Each number is 128 + 24 x the weight over its row's rms, rounded and kept within 0 to 255. Layers, rows and columns count from 0. Numbers have three digits each. The size before them is the row's rms in percent of the matrix's.

# layer 6 MLP down, 192x768, rms 0.102, rows 90-162, columns 0-191
092:117154132135127109097109148112151122134122122156154102152123094148085091115129092105155131105172157121133116079062132079074166154121127146114162108120137103115144115059118099140157143110127136133132057120129135104136128103150117089126117133096142184118130144125118134132138159147120140122140128130133124099142111110121111126192123100167153121122131183135156107152111161101122113159142147117129126143132131104104165099121127138169100106102132145172107150112154131148139171130133143153155123137125163107121138123122131081130137135125126145102118164125063158117147107139145127087
103:108129129130107154139130126129133148129120141138164124148139129102159104140135154108095110177195101080147138182134185165114163125113145155123104146146133095137171108138106155129120119130149088125132133123146150096137120087105084130128166120119114172102185122125129125135180109146130098131174179128151085082146118149172115136151156109135166134087108101129094083125120149134082135120103178127131143134089080130106174128153107110094137127229156127098122105092125103121117096086149161142149141138150143110138124158125119085170103104119138163134141126154168123117129122155160093135
100:110109153104122109130144131109133202138079112119096142163136056151155167103182159133108097083195113125135103156140087115152136122084110134114129114137135109124153084079146117128130085163089165130133088130137145101142117168101144164133120132122125148141107107131139139112141143152141104139137145131118103152116118158156123121112120174134184169128129128102103128121181107124107120138127140127141132170115138109143114117196136150115087119116148108118137124127171141139181116142111114155128163119175108153126128135130119118134129133134135129136143138148145106141121114106158186138
094:088138167129131110120139110125127144122149116151163162156133154132152099096143157125117156144137127147143123127149131101113130120116103128071150159131156079123124136127135134140097138140152132132156141144141079122146090137074123124110152118138170149114163125136146141136122144103142129188152136186158148120117140105135142124125160126111119126126110121110158154148116117169143102119123122136157120157129107156104111132121149153116106117119106103161171143123096141119143184137126112131120133092128183126139109105127112151133137089125127150098125137096182165146115143109148133087
102:127084096120169157156135163118089134125121138125160112088115125104133188110134112134108127122075173109125139132155129100083151108108156110144093145134171165214115128119110079154147126126136165134098119130125138135124146119189117099107120150136113132112112144128116109103040103147103102147135129098136091159106144140150122123149144109104111126159128137169128133138125155145116162110113143155084135121124176145152143112115139120149125166152087135098087091156076145145128134173153141119139177122103161121116181151136119132034146113142125090054127121131198121152100120200166165106
100:101115186126098088121120123144137143129090119123089123162137155145139089122108178131094145181128162115137136124131128150095077124155103094113135166154098113144105113110160130113122128114169134120134144138113131090134165097105132159123139145139144129138123143122120137122092106099173141106142127110148173143135126135105123133131136118128111133170083138112121134105119117107163134165101138110124110104122139107157140155088156180121101140127164088151139072142145161129176121082138161148109128089138160094133134169122204127112133110118138107114137120128131140088144093134107061102
094:129115115149078147173112145111140113128112130098154109154135130138162157116091123135106131134147110154133121108138112140122189172129170127108138179131080128121120117158128136102142136125075112120150168123141143169149119099162137145155112114141165156145108145141092125134124127105134115143115114109080122128141125136121151122153132149119087141115106108140113101094131144156106155082134090176162115125105094106086147147144154092126142160124148123140131055092065124104128147077161099119124123164149124122152138106135153137114129117121137109104124072145139093136096155132053134154
095:113119171160122131133119077115099106130122155114078165079131165178153066118141125130117125135170126092132123121134154116090107125115151118151133133146147087122096119109134120110112136119115117128162134142139130132130135123125104113112147139138130122128113097121049120107139132095134117116183101139116155141109133155141147135112124126130162111054155131116151117103116105133154125112082118120157112115127140142137095157132147137146155111157171119137112113117141092106116122187168121104191142113101092158133123087129120109164116153131119137107176090121144094125138129145124092106
263:119129135104131138164120119126123134127120089073110126121128134107131136095135143102127119127116130143119129138122115115111150137117179079141098102099129120140133129110115136095102113132140148127130083131108105106118169113148087123129083127104129165073148126129108109104112085135100118143153127112124099117110129089137080126133068125103128113104114120138154064114132119119102103174126123089121102152082140135168120100097109157130115135112126138135148119148118111087111162119115125119134111121123123127129138137128108110133115104127095132105110114123141107125137099104123103128
096:133086151117100135125137119138102147133124153134126091096127154143091089136160128138127137139097156122109131119146132120129163147128120122120139141178196141184148138130127131157100147143109163130121115156111159154145143147147128134120128130101143163134136106137129124115097131143124119217143106133127145130130116120129137124118144122126133111140140123128116099138154131143141128107120111109118106082139141128132113146132136130133138144147187113110130142179134126128154118146139173167098162119097144182117142136133145157119181133128135144099126113133162159174109106134089165148
096:087128132086105130142132129156139150132154045106131157134141148123124149140111147116163118066130172160129148117144141100109079141118149131141183067092126121115123155117169131150116130112159156124133133114134155142167130135175102133146124154110096099134170155132141096112099105151132122116131086091142151149170127146150100131118130132133126112126137136124102137150172152173126122130137117127141144140079143158112069124090065134106107130116152146130112144149110148124183132132109121116117148146153134094129143134132157152160123167124130045144072137153068135154111143132114128120
091:113091138121163108151134108101124163133105126107159179135143133132131093094094121125145121128125119152137137133104137114152144135104085148143104082128148196122109072130153148159141113110119140125158146109168121159103106131105130119113123126106130115151121118121122131109121111146139144118136147140096117128131133116120114134142129140105132146117152149178096116145135092108122121099128137083142118110132139110117153131118094104123142155107130133106140150113128133136151112115113071152134157125160100130121170165136143145123143084133118168163105097123166145138152121099170121129
096:164075141143094147166138143126151088130186127146125111128145133127127098086109145139161193158148130117155117110104128167132158148116125125169143148125137137118093111119140151168137158123183166131130105112127109139129129072159134103137164153128144137149140129135101114093114131162113183121155144173081152143112126154118106123149144112154110164141151162147130149159128124106153091126175125139108123158129176113134131145164122141118146090131165120140121121163134099116125129138165104139104132112144127132126143126130147125144118124132146172198145110112157142170178099187160142103
102:156130144132145106159150130124107097121114120127141168160133128132117102109135147135121122144154152110130099139112145139146093128124103146167148108104200105123128174121120191133116136132122065129152119126115124102116106143130130125124099126086165121142134115123145121147153127143093130090084116119105124094142137111094137124154118144104154109152119147134141122137090169137110124123151160103120138173156123172111135116132127155115134123104144173086138164080120157137101106136130075131104152184148132108134144095132122147160147104128126178105136171133115132142125125127135149154
102:178125143119152119135118152095082143136145128128079094177127141179121161113147099152140144119106144101112113077102104136135153137152121136167150110172160167117101135144115107125140150150154127126148125143149129132084110172120133108115138128133101125108115119129142159130131212115085137087140110132146107125142119131141122133158117149140129141136130140110130128162188117122118124121129112145102110132150144141105152123150067145129103130142126094151156133142135095148160151153113135137175111152164108077128145135121152145077157125126120168144133171131077139116147110158124148154
098:128133124124121149106115161118153105125122121158095115122133094136114146111124111137129157118107151089119148121132126111114113156100118148135145096129099114138144135124127134142097150092139142134135111139159109159122096125159128088134107047120099126104099136126137138131102144139152163189125117113137125194126137147143105123145166128106132183114170123102132107132095103145114153114123159152150131169139168115136098165161143090057135139122155107129111093127114116118116097111135183146132157113143108161120132136126131133116147137129106101154131103126164106131107079128107124124
102:154110088088095166163120084129103181129120154076131130107129103123102128104150151135177098151123062107129122142127145136143134110078113152170120103117114133121109129130128120101123124127150115129121152111121131106144106128154124112128111135102080071146145132135117124117123128081126114166119126114124149147103126111129134124095127166115173094108125090115115116145172134131127119150103121121154148155119106136117097101131167144144159134127132142149118110038129144139128132086143068139133120135140145132130181100121148131090125107125164101150119123105113135084102098107104112118
098:149142129137082156153114121130111125132111160125087134142133127112101157102140100120096120151146086136143109098132146137166180124117158124141118118113130182089131108092114145101136125127086144128071114136131136121146141103136143089114135136153139108155197129128122114097170157112143124143141132122108177095134124140174133131100127145090187128148094117116162146122115109214137124106116101143115137131155154142122080054112135149106100129147122141100149146132118119142112132077123088151124087189117104141138157140126099109140131119130107180111144144127083106115177115148147140173
090:140118139142137135135116118109155119128123112156144111146129092119077155138113123141120159115112152141089143081111130128152124112110142166122172088179134171158132100155120111108137103152117134140150144150122127106123114112073130119137134142161124154121097120134141133117137147090121164099158139143135114122153119161096143132184127140116159167127127144153087107135141144133144098134110115118131142118097122155152131079142137130090114062139106156136147155123142110125148143120097150138115119128160118099133151094124147139120091122114103139104105164081182145164168133131152155155
109:123121069141148177105117135125147138134132139125144102101124140085104090117168119124114147117085129134117152161126122149165147120155128115128164122165133152088106140128104129080097091136123141124128104125138143177183141115151135152142116125138092167114184092130122100089104133136112146126120141105127125144098129177118113125089123121156124144133132102108118130141077081098107099147114169122098131186111156134191141157152143126106120143121113114156116130113111116134141137146141138137132111084137088141126147115136134161050095140136087087144141163128047142141124094110193128058
097:107099125133148145137110111118149147139124141125146140066121104139127157142123110115111131126081115150155151123177163118117138105174156136117129099132094142194088133130135131130120094142097092129114113137135106087120108105136135119091116103114141119123115130131106167131170130103148134082119132147178132139126128095118127131108090112151160121137162136118068165187170155118162113109132164106112138149153157118159128145126100130104137118098096128104120121127085109164102085126138125123138127105133117113125134144125076140136114105133122090167142104108112112101088168058137148132
104:145142119164098091132106110152131149123158152136129141126124114109117096082114121099166135129170172121146156092103147134164143106152142134106151116141078116142113154139129128142129173118138114134164110073155131110135094153150135132133140138139154200101107137134123136134149122108138131127169125123128178109120129112154151122174126182130111129117155126141128118112193113111124129154089118154126111127121105097106158119121135112166106106113183136100167076117146105096122122146136124124130127186163114110129187157119147124170135086136134174172109112126063134118086138179143118067
094:115132104115124117165121125130135167131142128128058124111129135114134173134117104124104126127105100143140099154104171196103077148104127116137136095115175141085087130151121136131132107143156072127117098115127132106119149087054113114112127136122101103109138144139083130134132118137137132152158130117111156119134128110109142132132138126154100132141120140126122128172144132139136155127095124148155128107129145151090120132103114151119102087147147148217141114138122073128175133111102120135177102112121126164134145122127122155194113151120161134139135112120119131152148131122105119094
099:143134128112097140154138099132100148122126156106158127135134152167098107099123110102148160117133117106154083101126139146121191114101147147099090126159111156126087095145126088151152162108114122131094115151142091158115097156080109142135156146124127093138176124131111127120092183116130140145108115144181149145157135125175129129099122110124153145128133111126115125133123121062124097138148113126123132114135119112100102120108133117076138103139141162081128122138135136166114120116129113110145136135156109139135129175123130099193166144126073130165151112119131101140182142119147123133
095:131163131104093145105124103150182101132100104132112116118122135119100179131061163106150136139087127101117125116144139154136138109151113096111124142116116161080140170114091141085133153130133116120108146120114128140125098105097106139104130164145186159117103173130144132158129138075133135101108159148091106065158119150106131129095124152122122127127107142149146127140116130130091135180139129131101148120146112156118167080116150131127142152119125082116128137105141107162137158151134110109168101140111112166142126112131143132109100118119132179087121138133121131107124128131162120136
098:117159083131110085132126139114181091125146152130138151119133136140099126122117155132156102126157088134134171154146130125110127127148130136131087056109133106167166185164120104126126169168114150127148145128142169075153110096115118114144162109142137107149168114112146121123125108141148109149162136110128139123114140115179100128140117034101099122121110170118178114094093145111132128116159169147134141163110112174142146145123084117128135120110108104165155137118114107114109130134151113106132103133127143150132080112133123144114137130131148112111104122171146131119121142095166142108
093:116134061125107117125120145130161114122144113137090121192127168135128122137106164128106141120085128166098144055099133079111164131119159129157148124108069141113130110158143161134113130137154119128137145126123129148093130130169107163102151158112177161119159102132125157127086145145118175145114105153129108117140128120063118125087114085160151184115122145116118110172137098112124110128129086108128165189089099116086090147156125144131146096155124138146114152146126108117131144125157124138130095112091126127137142124123115130084123129132110173109094138137130114110124130122135098168
098:136093133140121160113114094086156171125133139156180100174113137158135132125097139127107150165150150133159107156110137166140162151115128163106104127136131116154106111139147146093150086162150169133167176124107151129111073123151112120125127124131134130106106125118136150130167117079085143139193169138102082114170121129102122130107114138113166167161134131096111090172129117127134131131079100118114103150132146180135171115152138117138113097132150107107157114175100098124133067140118118137127075133181116067135124143129120160125158099123125113127118121138200165105130096116143172125
095:113115100111179133160140118085145088131125142138140090126123153094140146092118114142115109166175129141131108120113132135126127081114135115112152128144070110107133135173140113094113105079120093132094127119148145144182130139179148135092138143126149123110088156119099116162104157089105112106153153085144105132103125137126138134078130154150137135070095091114163146100084132178091128123138119134117098112162128153146104088142114088099132095165173109101102154114106094115094104086121159127178121118116110142130119079131149099114131151136129142055140130176166129098134153117087142133
092:144109092101103105117145078116118132126101120145095134111135119115158109119167142122182120157121118070096153131117140100135099156145165134091178125122102134111101087169135160105080102166117147118085142158129168124117099124146154103138153123114163162135095132122147141119149109076106131104111154120112135132089122129130111128138118142128167139205128168136123131101114106095093176119163119140142148112129117147149131134129115134047126174141137112135158148149164139136100114107166170134129115103137123123136129157127095095142128087133131098137119160143148138128136143095151121142
095:099116155140128143127138142140104172127150153148129130127141145144167140109155098118093129115176164173113158128116109099177141144116068121111080143104138151114080116136143128128107115082093123129144109146110120142120102125120152147144132102155140150137108135120090165134140142182148130166117100149080123097138142087161124128157125123118109150148140111173086127131156151129150118119086114144159098091091084097142166095097098123168133136131105151133126109154107162139157119147103136141119123110109146137118151130131119166151126152117113120142180147101143126124166195142098156106
100:106156108150095110138132123136168131124069123110100097148125137122145116120155144150190086121110075105114148140157132122124096100127145082103113118128148085089149164125142168136086149129111137115122192133149129060156096119074100078111122142131125120113158151129109140113128141053150108128161162137117170122110126132152178138122123108090142094137124113090143132138116109146103137116136162144158122131153141111149141091149118137153106109136107122101108107128117105117123124112110115110121094091139078113123134137140134158150111109128122102109085121132111126118124168083093123175
096:144177162149132077121127162127115093125147120148135132082117119150143193129088164115145146121110104067108114134117145147151121162143143121128136135159159174162118121154133150114084149154113153127123151129139131140117124125118125106155145097140131128130151079130176087159122122120127141105103133144130083104138124113111145121107147127130128096119148120166166106155121097110140128108131119156073109136110154129096147174104120118121154131123148146140130128150153180127124136098109141140087124152117149124132129132122138184145128171131106120194127141103100128117055128177099119156
095:136147115131201144102146146129150121131162133124116176114127130168112141120124155148124103154108131129103144126143125135124104141137117086136067122176148161151118139162148159152099161129166108123152123155141135140158141122142140100120124108098126102151150142133126091130109140134137092103135093159133126143106122109121124133091123133123101093143067111113160128087104126133096130088120137148135104133120099180072114139124073190147138163128123112159089109100120141118115163123097065103151093140138151120132130119129125148126140117129110122077116152129100135119112129096096149154
099:143120136155179152103137143130088127132166149122152118109130145145115171094138116150138136121122155106164149127135125128120197126135152132158116123128128192122190116129131121118174139078085139127125131130121125144144137179171149143098113184111157092127142150128127128156073096139148138120076126187165165168106130085130180122104128119120122145146161127107125129141105181138163092114139122151105117110189132086120170140114149150176132102110114143121162146152161116124123147171126109136147108154157162172138145114136135142097105166130076126123129141140103124138139149158118130126
098:143148118111132110127135086128089144113091110136130135108122085119099115127125186156166147157115130095126119170099141101151180140213131142154120133110102173155137089151163091124107147139157082133112111132132154115122120144104141127117143109135133111139161158135116096147133099111163139099121160142128085175101140129099106129093154144135158145131147138135126115133158162120115147136117149103133148079138123094098174068085131152137146112108156148137125144155122139080091134122121105120125127116126108076130100146128164128126120160127162136123120136138091160129142147126150133129
106:125080112170171076161128144130132143125105173110144189113118066125120095129167178137134131158159101117174136113124112180131162140101107116147126167108126097100107121119144122137101122105097152133151127128145130110141149137129130106114133200083098126151127116137147149179121119129117134124127154176106125076102143121130118126159117110118132121165138094126066114138112145183112155147130134124125132138159121105132179104112162115122136114155155134107170174121169115109119130131135136134055086184134087073126153068123101146168127078131131156117129122133127156165113118139122133162
094:097143161100119169126126143123141153130135133135119119147132161093095179128158102120121162154142116129103123132123134157179150139132108118135090156163119083139124143102158125118122101098138141125143130130116111117166079107145121089096108120119119159125115151128074168120121123131127154140121104091155057163090117111122158118125152127106103171109168121131116170174097081131146122113169145131127113101119137108125126123097143137159080111128141138103132126122105148140106167124108156139155122105083154121127139123126113103091135119124163132130151144101157110101089100134168161154
094:168107114138137108141112154133137211118119158133090149142127124148102141154107150133144158051142113126181140151148142134140176152121135127130084126138104166112156073122076094079135106150132107146143133110148147139118088107125143100124150124165146136136152126120128119110089109167125151102147142138180123137150117128127129134127135151121150164131168126172122126164198137128175133090124122164144102141150136115109090200125104117127113163130147124169165121126147101147143113138173093149146096107131114110143078183140157143143152132125175138141183128150129130158155098152130104105
098:129119098135167155101136166148091156125146135147121172119123091167128136119123124110122149127084126121106136087126125110139157114164075117127149152115115076120129153142140118133155155091118134130128145104143124158126164111114135086111160180116130132129146107133121146150111143086128147141129098208132111090112130137102134131130107162120152173149146181144151128161179134117159139097155139142111146102134163151190132133128100100153139173131151170075128149142133146115151137128138122130126137185162171107120176113128105150088150129127142158115116093115142156113140077107094120142
096:144131141080144094078101109148137135143138118135134128161132162156123153126127146098136140130142140131099126114183102123147110121119138123149139150192177124108123102132131094140128131117134148131092133154119130135105134125132134186135102111083133118151107115134100130175165130130144140090161133130128129136116127157132099129156122122130147120128143123128117131150139160121130151141179112116129109133119081125156112180128161179123130189142129131088110113177091180105127151096127149156153123133140145175124069134137130130074135146124154129139122140139199131101127120156104114141
099:082115117094133042124132125095168147118136139141119101149126130153128119169080136133152117133145159146098127111076128144144126129101071135100132119169126129093175116087119127169139098112142121131158127116123121117125140172131149154127107158090120092117130127149145138161154160125131118133112116146161142164150128144092107117177103107124131140074158123060106137081148113097149095146124149116131135128137062111108136125136129092136150122117136137097121167117149121108159099155123122132069150090158099131121130115127149193147116133134095148148128115103103142128108161062140106119
101:167165104162117095112121087114147132129124148124168145144136150159090101091160123108123179093090131113103128131186129141160073091128146135145127109142109103134143159110163145155149125170143119130137131144115111168108153100134141116110151155101100115126165145136154109141116116123137202122129123154089137128137122152127160132141127103135097196143165107073145119139164152123134093117106103103094136132159106159125093139152170146134117141137133144154127177151140109129147148149110170141156155148141154115124104109129123098086121152131142138158120136143157129133100134173160095072
107:142131126114139147168121144109093126132082114144135140123134119127101033136107155095125109120122102115131098112120120126081065146106153147138138172142136133108156126083121130172130124143099129130111140146137134096129130086124114124148134162147170137140149152118108110139131136096149114104113160083092130148196129155140124130152107134146093101145128148148112125124110175146119132118177110139108137164140173146123115134154102118138120119129128094151097124078112120137150134097181136114140106130125130078114149144131133138110117138131120090111115106136126122146093122124081137098
104:158149096095188151115150132141101186132138140090117062138142181086107078110077111172122138174107134153131130171153132114127095087158149113153108117124170095147128145158152130128146141119174165125123177143116136117131148136168143119115114119147149131129117140135166139127160113137098150114162125156139107145122123154111182125146154123118125119151138144123137112125126142116127076150135140131148115148151080149126063122110116139101112111138106147162111139100160082173143132097138138137123127130081128133129112119132100125094108124135125126135151145125120158122138109120129152129
096:135123116123095111084127119118128132128096106154083122107132159161148152093133128141126136072147163143108155153119117144089150142146109124112123097121129139169110112121150119150135126156147118133138118126128140111143114115124158093110127100145117180130120145112085122132119112139169120116093129103054127119140130131148142136122126114119104148122123155115131111152154144118145104130130115139176137121133125100130136126161110116158121107108177100143153087125121065131134164107118128156133133166133116074119128154133127101133168135134133099139156134110153188149104159116133151157
094:100134145157137128149152122141083187127124120127075143106124157143139076138122152139151131143097105140123176120102130128112158158138104116127135111093131161130094164090142114148116144194133105132117133133114137116130148137158116173123142141098108128138113140118180124082139124146175127114096130151140133154128130145124136125137128091142118125084137173106129139153151120132144114158165106121136151145130116136178149134097125170090081134127127122116091157103167100131159174133145087111101120069113181120119134128131106135123131145126144132124094102134094130172149106168162132097
093:084096105147116184126158087163128125119147117101070140123122106111169135132095103156077132133164155179141099139099092124142099103074100137152092128123126084130118149144150134142120128133150165121153150089109114159134130139102120126122103089106162123140114124132096164137140142196123122120085139102068124081111133103131145130126135132085126111111080134120100154118131102147117118102119144117109114110136158159115124176111080127136093140074139128093112140172076145120100141128123108114122133116132136107119097150130131144176092166126118081093088129110113138152126142146095148141
105:133109117135123135135107172155134158135106184144114113107128140136115167099118135130079107167083165160135122144139142111109076137144116146137106128176108197130111154119088128113141134127121130129137108113152139173119113144147162128099130160113102150141106128139109089144072121106151105125117144106138124139135129152100183131108121158158116109148092138121132171138146134142142120144119131113059111122184148137120148116121154112116140126110130160107106136177142124134141146156136133095137121142142132180127136145129120125133112189135104151119132145153109159122152102164101119066
099:181121119180114095156119111145159118120091157139101134108133180098141107126071132112162136134173158087076126169137125099127169115118122099109126135126129152122152168111146114143138144163132097125118104122190131184143116132136092162165122138128142124119139133131151147105146127135139136159091159143129131104145131143156134127151140141167094141114106108107169129149141126171144135140100124135102130121125099136135118118124122116145123134135134113099118109089164130127169095113127166149120135173123123162129160128126136074075155126136167138079143097135174152122145171112130128165
095:132102143141112088128157111165121138127146148124143117124129125127106187129147155148153105168140135139142090136145130141136097152146118097151122174109117120142177157181144127123118101117105132136129080108146101155104121153179133118105121141127118089097074116130114143141095103091114107127122130134134177158154130106100145121139132146118093091126082113132128168106150154121156144149103119155097126125137158129132146137146174165133163134133133120093117058049166136133131117160123116116086143160148117125124115109134109125128153155134123108099101123112173128136109134126111113106
101:191138116128129146164122140131142160128072144122100139157129115111120126161149120121140093132128142126164105085125131133164165116144101126135166165118169108225147170123093152114168132091117138119092086142152129147092129155116154129097135066096181102098137138127148145094132121116130097154132133129156083125109119108141156135161102149123133109107103105136074135140137111117097127113081103126129102125119092104077127110114171098137120123118181128120125112135148087113084076104096125121126081148110102159128106120125131109133112113125136147118114104106204136110187133150112131146
101:095147144135155122139127125157102151136137138117134104090129104158139118115102130132150126132129157099142098106110134121140122158133152116110103161133125162091185135182156127134120141104189102125124093122152131171132157116134138118159127149155177112160185108130110122190125155129117131079176107206150097100120137133117139139150096130127158119140140157106130127169184169110115115162111087098143122112140141120121169102119159159125135099135120133138133089169165151103145110117107115124088136151145087117122139133134141132130160111141145149143162113131072116156184124148125115146
099:113140159142119119155134126099109148131152125125139117101136120122127088104130167096149118127124131148095146134145109092124064167114134137105116125114166160075121110111101093125134177097121110125091139149100124093134146166116134147138108150172092127154119144129119138164086078111151120142098162148107144153138131089106117124110147172087174141161106146114134102120148121144141153164111120101084104121116133180141091135105120120134133166135106130144142136143202130138120110131160062158100119133138107122136099177136149170137146134124118153127126197113092170138180163134142099116
096:128151144168128132107134130107161146135167108148129142103135110136110115164152173108101114128123135124120144127104132083102106102115147136102130123153146107131131119114122136142133129155143085134173128158113140094098141099171126171170143098132114162108135124118109132157137163140138136136106141104098111117122126105141176136137149150140117135099153096151158165110131157148156121110093147105126111124121117131127132174178095140095135148184143106166126096125119087123120115115180143153116142091125155172126068105132140123142133159131160119137125158147162120142173141119147117115
096:151137081095127136155127126130094168140131124119133132134133141118144114145073132123120131129171116127145106154132125152140100139076148162110109106139148143118130148143097123130107105066159086121106177119088131140121109121151084135120130122133138135139154127116167133052102133172122128112145129097145155129128122098154121125140133140101151144117126116086142130126110099120090145139186148126129150138109155148138117183128107139181190136095158126097129077117157153166087102119117102136149147128108063093118150143143154165118122134126155087125158152128070135160144133121148120091
105:111138157152157144118151134117155122122140143134136145136126137137134126153132148124103107158176125108180121141088162101171149110117186178082149128104101143127088154105150152132103114107127076128120154125115123071130136091124101075122154126125159139097142132122076137111108109136162101110146106155133084107094133146141140135110146106127134108127147127122120146162159129137121113088109148150135126117129148089126087148141101140140144125170079088133120121122144126155108138106151145100113121148094125084119164151129108127209142105135123121175115112134169159143164152141126146188
093:067093116122113091138151126097126085137145160117142162077129130115109127112174138123144108079161109131122136152110097081111112165093114136116132096108107190127130162132142118148153116111125120124084094144096152104145105181148136152160122117157122092116115112125165130113119085096107121106124147095128087149136130129115163136120128145094098123150169154113114116083096144153148117162128137137118113140121113121108076089143051065146136108096103182116136186100107108140144124149157167145102122121135166137119140138131091157134137116128124120143109117158135122132139150097119124069
096:117136150106148178122100155105124147127173120125144125107133144139144154105134151142081099119130123139136098134135187125085105150069191140151119140121106109118147109115135114117143134157138159122115123154122148149123144094128090182074141089123111179110109144122106121090149100142138102117099094082111139099113132082163103142095151138180135121184079130132142155116121129149125124132122093120126142096126141097127139077146125146125162133143137136136150044103111137140140106118147149124170107157122134141133137069122118129117098117125130168111134134119118105121150130122143124103
097:124124121142147157160127143115146190126071115134163119120119117101195135127093105099114098189134109152125126119150133111141109142086098136084152121118094116145112056101132131120126126149116088128099127123115124110148119105106085120121121125146119124115113097129159123157122166083121087140106125107110088139161120100135125138125137103129130104112135119150125117124160112135137123118145124116118081148113105125167130105155116139090187126123117130096084146098132164111155119119133111107127121150119160130125175118134127110146123137116121130139134091107152148129102164134118180106
094:129132126133119158119127121149130149127111112114128125133121106132132148142114140136129138198168130163123139113154112118106171110109092097158135129147145159105138152137102135145170136136135132127135128128168092144158129166092136112157148154110106089139130106140116123148142128114139125147096100114144119136146136145124161126141132128135136146167123110159156124164152122159139123104132142118076170128139141099176095122117197153103143145138117179128118124153127190124110131111099153104158146136177121184131125149134133155111098132122108129138126092135113153157169132110115114175
097:132128123142161149140129162107087125128084116147124085133130141139120110126153088129157139142151136095126142130136091114143128183185116117084157143142147122065105083127133130116133112091088136127120129192149139138146126159161096103151118084162157127102134118130116146160148132128128122097146142137192127137108118122128090116127111101118155132165143108114099105131134101182143179111146129155110132165112162119096135144088118151122131106122132106167146133144127112134136146128091144125105130102080129104131190094126067171145132124133137140161150109147117129105104144169143139147
093:128125086084144111118142161106126116135135128137130136155143134166119109115138136121123129100092134137118126155186139127106119126180136087146130117095148138163173136118105104118104122068169091130125125148182163136122113176136153109110093120119097140156139167130147118163113166151140131157163115168216172107103106088167149127107118171150161128132136106115168152138141135113118132123148116127082105117128082111092114134108108137127133159132143153128129137084139095155134192094084106118135134120142089055120108180121159148092139172125123118133140144159104170144107131126138182081
102:091149121135105127084128149133117059126121128106098158174131106128130105066092152121146129108155099147137114110126078137121104086140113138094062121108134134108171148138130096143125111121127160123092104141112094129086111172084132189112125170105140092108155135131112171154151119143112110116090114155125110136163126164128102124122126155135148138090129095122166146115093154139115123127111125113141118126124065107157133123123079130181109125090130153084152144131153124121098121137096121102147148105144139123126107106140074139089137148132099156089132136149151112106153131145122156131
097:161171134111109137113137160159165161136145145144113105128124153122093166127140120118159098092139098139102121136087157113122146158107120143141131135122148086102136091094141120119128137145131153135142117167144146179137131162137115163100134131130141136145155130124117110102147118117112103142142149153142202160133129145144140120115100152146144099143123121094161139127168149108121108129126138140119171135133106170102154138189120179139105183120119120157117135087134148126084119152153145146176144130121143190141120099130131118207128103126124149133119153150105158130136112101123135143
099:097126172131147217117110152125086099131150154110184144169125100144095151119146134144092132184153053104157129114139108114115138134132140144092104127170125128155080134132131120136156131093092156134153097166109140154115122166134111134122149109131153150107126095123091136136131127140107120100147158128148110144150117145117120125121144147129117103119161132133150115113104105132137137137163160117147129125135174107097105180139162111142164125129071097158139096118128158148156140113149107129140165121123132136128121130132132104129137132138111121150096102136122103128170088125104085130
097:083119181165175079136145146109166151135159148114103130132123112118063115128152124139132125158168137127169140145127152135137151103097108129109141167117111114142107097138112111140109122142115124121121136125141103163136155124155149138099153135132047104141081164122161116140143119151137148133133100101135091133119138124115121129142141164156128135135151145156123140168222111158116077122131134157113109117138143074099118127112156135098143128137116131124109149121084176109117112135124173137119137139140107111118138089121137179125096157123144114168140098089123131120141153130108173128
099:144082128147106185125123134153152142127140130129123127118124145108086124143160151147158113114150129182100128130160135154140084103094121140137158092120124162144088157150151154128114117180186160125144159084146132105089103156126151128136141092115123134127101114123091149124064156133138117124139120143123104084120123136179145125133143092105129143087073126122175148143146174080147086113156118107118122130104132121142085166119105118134153161126171125141130165086128126168140075114134150113138093126136148120146074123117152152125118091126124148099130127119172150097127133085170138114
101:105116099125101148136151091107143130126157153124119129147117130155150143120089093136163093123111114145066129095154132104110106126163102131145116082131140097073133140172119119120125143143151114119107155126100147089136152126064150166126148132118119105118163108121139166118144132175112080104116135179096167118116135148137153129103124111167118071118103159104103149136083113124138130124123138145163162091150136128130146160108135083119085105125078131128143149121152141139106148121073103095060148127086158132114099137127152137142129113142148121137103146171123134129138142103102112101
097:120178154139126138125108151147170162125134197167103135094124083142160144166126085133090115158125121141159110116122145178158075148144112155157206154106122091134154129150101091111115158139126155134132104121114106204102144130130141172126124078123092131090119137140162152119164151148194111111114165150097122136124127133102138128126137167114133134133102151141144117115146150078149099168144123081112131119135114100102093100134160136093112120128148149124099151127120141074140125072154154152106103137124108126137116083124090125159133141133169156157171090106125140120161123131120121097
096:121113112142114130105167124133123177131150156124132129095129139157106138130121131120103128140109106125119122132117148138097139117133143132125089170107104099143139135155140124135164115115159093122090172151123142118054143070151139110126126145145009131138074139138103131147148097222114138156102081140109113082102134128109141127134110161126116118129120136128154152158135095094120176099139141130142133124139121148106128103143139115144171107141142146156126095130116159127116147106192079147119138077137110129127103147129177165089171149133107122135157102134154125123141149176129141172
096:130122112140131157120146125166099133132149126146136125103129150119076151131107109121155124107174119104148158147133126146114136150105132102164125141094088146133109107143121113097096149089110106126146106154133131146129158119101134095109166127144175148132101131132169166090150159132105124100119141134197136137082126095126110122141133135126114142183141167145165140113122070129105131148140132123140133115109095070148182117112126144137173113127112137134137143128113146089087118171128153131107120100147158108115150130113162108157121122126159139120107132112140104146159127074126121133
097:106120161114131144110139127130138125139109152110109122176136103151130136082125103118151169072176084157114099129116125140127055091102140110129143111152121137127123163116180103142097162122175084121107163121087140158114161146113151160106095134169117097119120118125140109166109139131117171156191126099122122134180117139156148132102153135123134183099161101076104087135151087105076107107174128180157132095169112157096122127105149114181121121139107082075138144166084112146118127138119168166105138117090115101126114109129129135114134120131112147107160140109107146119133142135132155137